config.toml
n_layer = 13
norm_place = "pre"
positions = "rope"
rope_fraction = 1.0
optimizer = "muon_variant"
lr_mult_down = 1.5
doc_mask = false
Each number is 500 + 50 x the weight over its row's rms, rounded and kept within 0 to 999. Layers, rows and columns count from 0. Numbers have three digits each. The size before them is the row's rms in percent of the matrix's.

# layer 2 MLP up, 768x384, rms 0.0877, rows 375-408, columns 0-191
105:533478481466464489528531467559606598439478582480456448484544419439590442560442543532368533462511534580522471544487509503509543426437544534600509480517567541498447563504520559483492475499429577439599475469547478568520461476470565460446521520607447468562501485502536473401507437493447482575411585461493539477497564509457493536413502473430455455430441464524594486549478542459557525429508492470494427430488522547496476561460451461495542563359525455448574553475565554473533529524531500519579366513449447348453480543504435538552543484527433518563521417596535507617519557536507478592
092:501574516554517543448442540518497515568447465587505450512479474496509474420443452522487493572440496441567519519563485437555541477526484487547457483416582449536550578583499513500452536582520416574419483443462426611572499546540469464480457412457461535537427489503475437478476467546478515479556459505522526541501467541525362486467419567454582584478511475519494550471534538554503514446566513503445554553518493532558425437473530568462408520467531527502503607483468508468560586524503423445516475512586564483529467416521534544524550361555509501538503444491467528595535481421484430448
082:533506422561498522545455577427418474422466436582524511518609472584436520520544557422553535497510490453443526551506525511520477471556468489495439496409470374459396422515519500546502513585476523509496451414477558495530481573428474557553437533468545504593543424475527489479525559598406527565508470483546435450567538459469502553492567448571476541522466483445464480485577407476460481513566448439490487423482429478599469562510438448550516475449469462478500542529570509482451456475491434506547447481507482527536473571456511483547573522518527606522465468452507529563507527453524532561
123:465500497528563411509474560518522441507598519529589593508539438434511509488577547359510541521463627472450491538580586572584441518469476372482496546523492668524533568478516552498489466467494502474569586515520498495608495363483536511592466477613497477519574528420443556530534456511483490500477453423401488425505609523476474461554552496537496632507529387490441531432523513515429485499515494580518523438486474527504486502459481514449537557467558494556483425522562508525482543487479499549451451470479520476420432450469420558524508524569562437451535420449436598497371468553496483526
084:469433492445387605449519396449480430422510460449591425511504554541509478476538583494592560491608507420578459473449576558434611514514529471475503531506544458482644512505511468419502462575473477453533492525480528461448460382493471538527478514455477474439518520549550568467513434514498487463488460413607514516452541534564544530428470533491490573507476475595470519604590548490517519566462509510485544452485532451554461522537440506547499484528493503606531453503462506523495526521541482419597469526521529491468475548532444428468420483533503418449589561530518388517537394450516527584
092:413534518535435444538493493544592588500552547551374457478591475463470486558601577639443472418460556486503439488496465573566520470448503543487473503487502512509477441471538476566468484538465507490498455467442518420481444567561501486514522533509405476580444449379504416531474532475500561525529518466627410519520487475445488539544559476479491565513492549431465522431460577493539463432430507472549564539523479477442439440501506509524578500465452512524512553646623473496486415510438502512533563458466525401495472575452467490460516526543509525504486472496453448461522497479472493511
115:585504483509534585485428529535503426461531473538550511604555511565511446462455517551491493472470393417520485519572579460460447582514494473495448497532463590531438514459498546438507487471471504507455492502543500552445552514360470491525551478494462497530504510464493426453449532611596470567419535502549453476562577477526509528483461462526540401609498467497501442606523501448479548558521571558484398532540394460550440550478416523595598520577519437532511515440464593466462540460454513551560524519532418498539582572427488428518548545576579621497482469384499459381576600565467504409
102:480482448441500508524551479549486552537452498528512448490523540502421473537513567491521474447474483530550471540580535506455553373389483455562456518459539605546533456498387497549434479465501420543518426457514550450487477512512521521569550461476482512450589524602424525531427556453463453412481461585538496600561518564437590555543509520562556498469483440505534435562483476550501450501413563583516557398448564509515470471532454507555471532514547495497457556479479437564512444485509514475511519498501394433557494481468534558477478458476492547490463449559546502508418563533610442451
106:496566445494450504572468518547460478490500538481488511383480478491467522491514500555524502462486546499507483468547544519394599501483440515496575560415476404428457403468488490535502495520419541453442354531579464568402463538440509438492509495516455537563453502532524490529533485492482504480493445492546394547544526465466456497482605443561503460564522520486550466471442544486488513613525481435560530501538534430547393577483485488541584508513510466509558616543603564490519428561592497413625516557494554518456528538447468475479486519507553582471570552593365544565456487452552543463
094:464464480554589581510484425473487407555459456448381480474454412482527528522578576525451439506489554524391479528464555561504508480485505516549563438558508557443549514534452456424494523458469476524525453558470511543534472533488436501497614488604395489458559580496431425533519495516406476440460495453517451543405554544412520516470531555472490497516582484423422511420432562525580484490449411481492553502564495554605408552484453467525463514415443540497428569560497523607486427525601536552575480509500565452445522470416498534503470476561414616549496511521548480516406516597485525573
099:508511517582447461490509485489569453542500413444552456505462522592538474442483527457505513597475649503425526525491547486484498510536476495607506482514533491525503532554516557519450601495531383599551523564551482603619568531522416572528469389588542530578556568612561491515495521471497483565465510611448565528467531556489478501501445551497483478481489468415512494471479488472503549534516558451423467498467475471473532458511549517419468526523474469478511439463461462511452410431606569495475502463462459498522473341483543548510481512616569457527445544487541482502551490489569453482
110:403484553513438481475473418506582528497465530507537564545424524499543425473453545515429466525575541552499516488477492521481586440475444594602471517469459484466456531524453442454490571402577497456440560505527450547565505406439444475462526527496532481501473515576538506484558630604544566613430530509455531482576497459503540480416527463575457557545461450537467524519479516576545421459513481478523440495467471493498528455500508487391418426501478504460541472441516502535446516499485573472453418550415520443547548420493464483520510485519471521530473481438610445486483536571445509520
110:438399613455384457570528437498487494517603556589443584513539534570490409548457551647436462513480526509518544508446433533494590481488509528478535466593431577509563527512509475470500516554482521491408570451419463577537412512517428560524540527513582449557494465488507497424505597559508513559469476580357539547540470463501478434397477547508464519466470481426457469504492533489558448462335469435579547443466495505413557359398494498378480509465517557406484497576447445483471481485446506569479532523445429530486519535561582552475570517516467485512491506454489488479517535444493432565
115:497470578566472476537560506460536600442569440452510541587600488487564481633506528546448447469548470610565514488455551544586404579490589520439563531467461598540463480440530513478523412524562559438666461476483449450458455339542504491489523520510459564512538514500554547487441512487497503582441539533490638561502475490453463494490503487379471513497519438467517498466577442487477522430518459543609532506568439451501485492462393483469525440481558494494510482483600536527528383494390542489522467475455400472536497509527491431449505453571566385544611481561540529496530540515457523492
096:482536438446429582566469534584504536372537365577514512545426499530544560568482444540438528500555534544533457547653494470511492463414481492543567504419516444528400528548470493556529514390489498635428506475542421440534489508491518517516536472478535457621575445525475477562491439477579538619480564551524549555502527431458520545519498450521640467553486484458484438538435534510484395448522485443583517458524469495449558494462507383531550523529433522580491549503512496424570427432569500495518522432492514502566456474505470505510434474391569480516594455456496535387457484481459533475
113:537466457499490468426479501576478471537535522477478566557491576620508470587478508463444501520573500408488487514463526572453476503407521531594452487539466469478459569537571449469489512535438477545480549491468476481468460437463425560488458558491527498428487434367458597425480606547511527561504458440476530496529589531509550443466614466368415486520590477505479436469426496498522528472451439404483512491557550520502546391475629551458479509426492456469486485487394409481492596519478482479481516571499496428407506549498521539512539545445416549497476444468581535511558565514478463504
098:477564513591477408540439522529513468494482457402426492507659563597467564486485416500438516432578525516479523470520473545475514509559520556460583439532386499437444406529543442475510543499436497505506503451434418453475387478534504484428500586487492513516558436523547504501413547563488494469511424417480481558607542489513526481577624516548463565519461568493531428419476423422623433530483554420533546517521495416421505518485480520575573539446516513458513477592454494462454373569521442556537548512526555475438478614423491411455534423512509467511537466416495513557485429477484541424
109:478442434460417332575470549491529491519503515499473483463503568537530461513517429507432525423564637550520381498464516547478534525492514514486526528443452522515500471506474439530524461507457483449571475495510417413505432548492485440495488571573518472460517552487485467509528552452540485495488569410575464559402604507470509520607507444515459429498559440472483509423475430523493430519478472505576567581515480391574492563436460485491504471476567621503470478604457541585449402563508497588507424496451568496402535453382466437487486520505549492418542530608406547501542490523482479458
088:457522520445499504523545537503460477611447523513488566533507523466494405521525590564534576525555430574419511559553481475466488506494426490346393579470487464563563445399533453544568459474483495460508463539461465473521367408514589497390630579511460569521476470506535499502474411446456485425504522546454569494489484540422476550458400436469525540487539449457511468564485505406552526547478501543546489491484486542512505464554448518547406593532500559495527535423485484474496607525530518498402383548540532484432437533436459526527540448573580514518513507534501529528455525547533533539
088:535479455538481499513476479578530520506484491509592416599502476436501519474395468512590490531540468473490497487549563567418606434503482517509441539447515499446547529549520486392528450459549382519410510536555544461389467515466522458507554510522517591542609511516476500536447494526529493578496460580430505568502638569517547445490447397483476480558512441537520455511431464504493529531432515525483608518496502547549472550524517402466416413526461484515506547523559488473516516427584579514498408464490540499478454424507499492472428559495456506424401462550540542482570427540523451459
100:524418397546527527554457562480480428470516485507434512406407489533608484457456519471476454503441544546442579464442536516391530568506457511473513460429491502427431510585487458521518567445521654536461521469437497554534519470456509498582538503483560508536540450401504539463473534475498516532541546476494472453490464540469515499528564435524415587509480513538531564453404508450433462468462532475461509504502445584498439453498479461506650457467509502420578419539445450479471457540491470481520589552576541435511503530484475446389606490467533532439562520421488450516561593482466500465
108:546440482497464489452440491518470534488549483547406563493509501439374502433609444593523539429576407478453563497424513548492413426569593479493508524544515554488571458450564523530469509470462641535452547501495511470544481532567505486497576557503486374484507416475475463428513447499545487548532588521446471556425429519421382547547543434535488485504510493509511543489538507486470539496508467444568489447476539500598507450431413529548578509493510482526475495483525564510518439556414490519540464513437488610458520550547568497535536447459467496435404549493479524425537497492471672597
097:571502550535472440487550543489539639476434431537522429520457480445370542537499530509564520554502491512536519467518487406578514477524578534503476627443534462492443465433556468521538474452503448427611519478507544584496566524536469499501515541514465476526513456483494517512543492561506582491481474489544518479488450455525586479503408532459511501501503462464536575470538493495478480504489565408535479500502485454547563573408456476512511453483475495434424505451461558547516402542535561473375491481452433497494469540523417452490502502468568371454493456511496501512472425492500533518
094:408505528455455591503467449468507553487514469532567448559558517555542466549505462475469582487524524526469402416474520505559506437586426545434525529515506423500523465546630448503502519477475471473525531539437462488498448473558447501452496504503519471481508476476558468512462482520467489541511486536596540558538522460445500541495492347579478547475493492567507372443443448445569468549425393514410477443484496551409494397484446503533512488518446556480525443529518462557521513587522557533497504444442354604418382566564617558446503538441523635550491483531493492539461465518520541442
097:419449463591426511538607541574558518491576553492469465569475484490536500429535446442462522519492545475458448487473450502541509520467524528499488500524438537471499443436595493563525429546536502478443497570441521490515461440496555499508494440528413484409438409606367405497485513419519468581485527449484490526519543479450555583493480607497490486435494379532446440549506547558423520444508461575537606509552553471476451544500457473479368522495599534492550497546482601477459382549516496521532591550492534487504499505480536534473438506441434562525528470500459488498485541526564482466
081:474468532533533470509562573461445632496570418578568527419463480629459478512451510423523484512425499444455476471491499532590582532456509484456508482451565482474479504391550497574448522410482489542430472474507447468519401482408491561470516555476533379549466489497612387462400508470530547463563501517541519455592489388555482540447539441555475483539457523513493461432491513444494446521603515528535487470491528475528529553458432457456537502469428487505562507522461558418432626502463510443520546543485460529490462526553508483476535505536543453575557575585553433508465525433489470563
093:501538458617506442434472473496525583488484470489390413469486487502493532396485527587429522522534495472521476503455409610484487522516540436527482489540436486531536511552521507577395518429454486457504389498514433520484507499476559538590501522525486541529392450471477433503527444590559543451548502512468500429555525540424536527433546402475489551579555442302522530397460484457458506445510530425489436466559472517532437474498441532513511497489413470461529474426578466480413520511512518511484443502561546589520513609521515559508503559563485410465440459504500574451430477499538514443
086:527535508517518520404524571476570493491553474462444479485489423470534506482521438516531431456573447518439602479455509568454511516481462473488407469443440497546565377498537500494499457537461491568463476449523540525525494501461522564510513554547560518566464585464510521501578549424438468568519459481539443481546512412538553495511458432449509516612412491505477405543429497581543476480482567473572634497510493533509505432437456485568596528505565452610540489530415459500496476531417485449469554494598592501510523459466489498482481585459583511432455535542498411489452535475525514482
145:442459468501418479566508482472496553459552540526517467361489512607536509562423431474474478609394600511481453434495398577587556554454517493566496451401614525466528422605513462487508487543442521440480496498561543415524452421475439503489445474462472444477511539502511505509513542501580544539574389537511502499575483468485518515494488416541488499502525507439423584474502501495447535573551471473494426466492454407509493572501561398488456500524488520430444528521485558529485504563415450407559589510472455579468495562476508527563508532485498479560486439550460488498434576470570525396
089:470496487446480432456542452588441519558418535510512495515396462437549479478450501552563446458537499516536525503539518536493492548556486426458489423599524543540495495492513397487450499531489569479563453471460482471536479520572559530507564412471529499526545527594462523536393490545523452484537508585453512572472465645507565556558471445501412473583483511427455414591494566477526558478516592510488475359480470563516524476508477404516513499580554445405449537422474489471481449485583421506512506518515464525565465469462499516488519411485487493439472429514499457529496516488435516493
106:524530421455538462528470446506423504567550398549494493579465407487526467601607581488479504497433442519459482527501441410520568519542529508493511526492458450508531555436517559465472450514578509412521494583490473548502593497587496572463483453479483554513624477546445493505478476539546450484508513557502544490438593440367520467532524542436497525509550483490449520532562557509474500497487535477438492514448515461475550559564577547521517648465554427528509462638502532540433521525553485507555487498565501585414476492507490429549479613514488530462476472475525567500482486486438545543
098:518562479460500447547522624470501527422444512504498523506528487455471493534401496547450456471513498505542489441442431470549473508528521553488567518459525406475483444534373496506448527610455497482434499532471490482498475561517538492445523559471503507577519522510426612573504505572468491540454492519529504539402457487540580505542514555432439463557494502440450538543619492506468437420527445620588547506565389456501485483534502465550576467459366428509483495462500505537501561557450433392444522476496567453507525457492472521408556489447432528437504509608561449546460535474519614455
083:433562602442487513631494539468523572415548498510477463486516515534579472572404558495412394474536522618508482564491517519482558528486544460506443530455505478449603428557462458572513403538630535530558496476490528514473473578539511501558396532498504458478517477497491590596517527528428637568554470542383599512553555464523432544592502494499524495529498541483513520420525534452505449492426474419529489528524428476487567468496545516519538571569435527423536471471561477483544575566484554495553535528478546476552463377450508533491442469541427530530583440499530460559499445519551523606
089:536560498521484478542466570542594437428478474422505426479497514541481447469541562515488492474578605462587560477387456468495480539534429586472444503469550488478427472519520440516494464564446550476445527486525521567561477496444425407455474540437500491409529464406541592439482494634499508502443445525488459470566424406539500486429570495533604545472476600521538433576521632405448493397532442418497477452541404491513493445514577508509494491429594511507562580490405441482562477520458509494591499376484490503510465585548496558518586531411488435460466482498507520474597531491508506485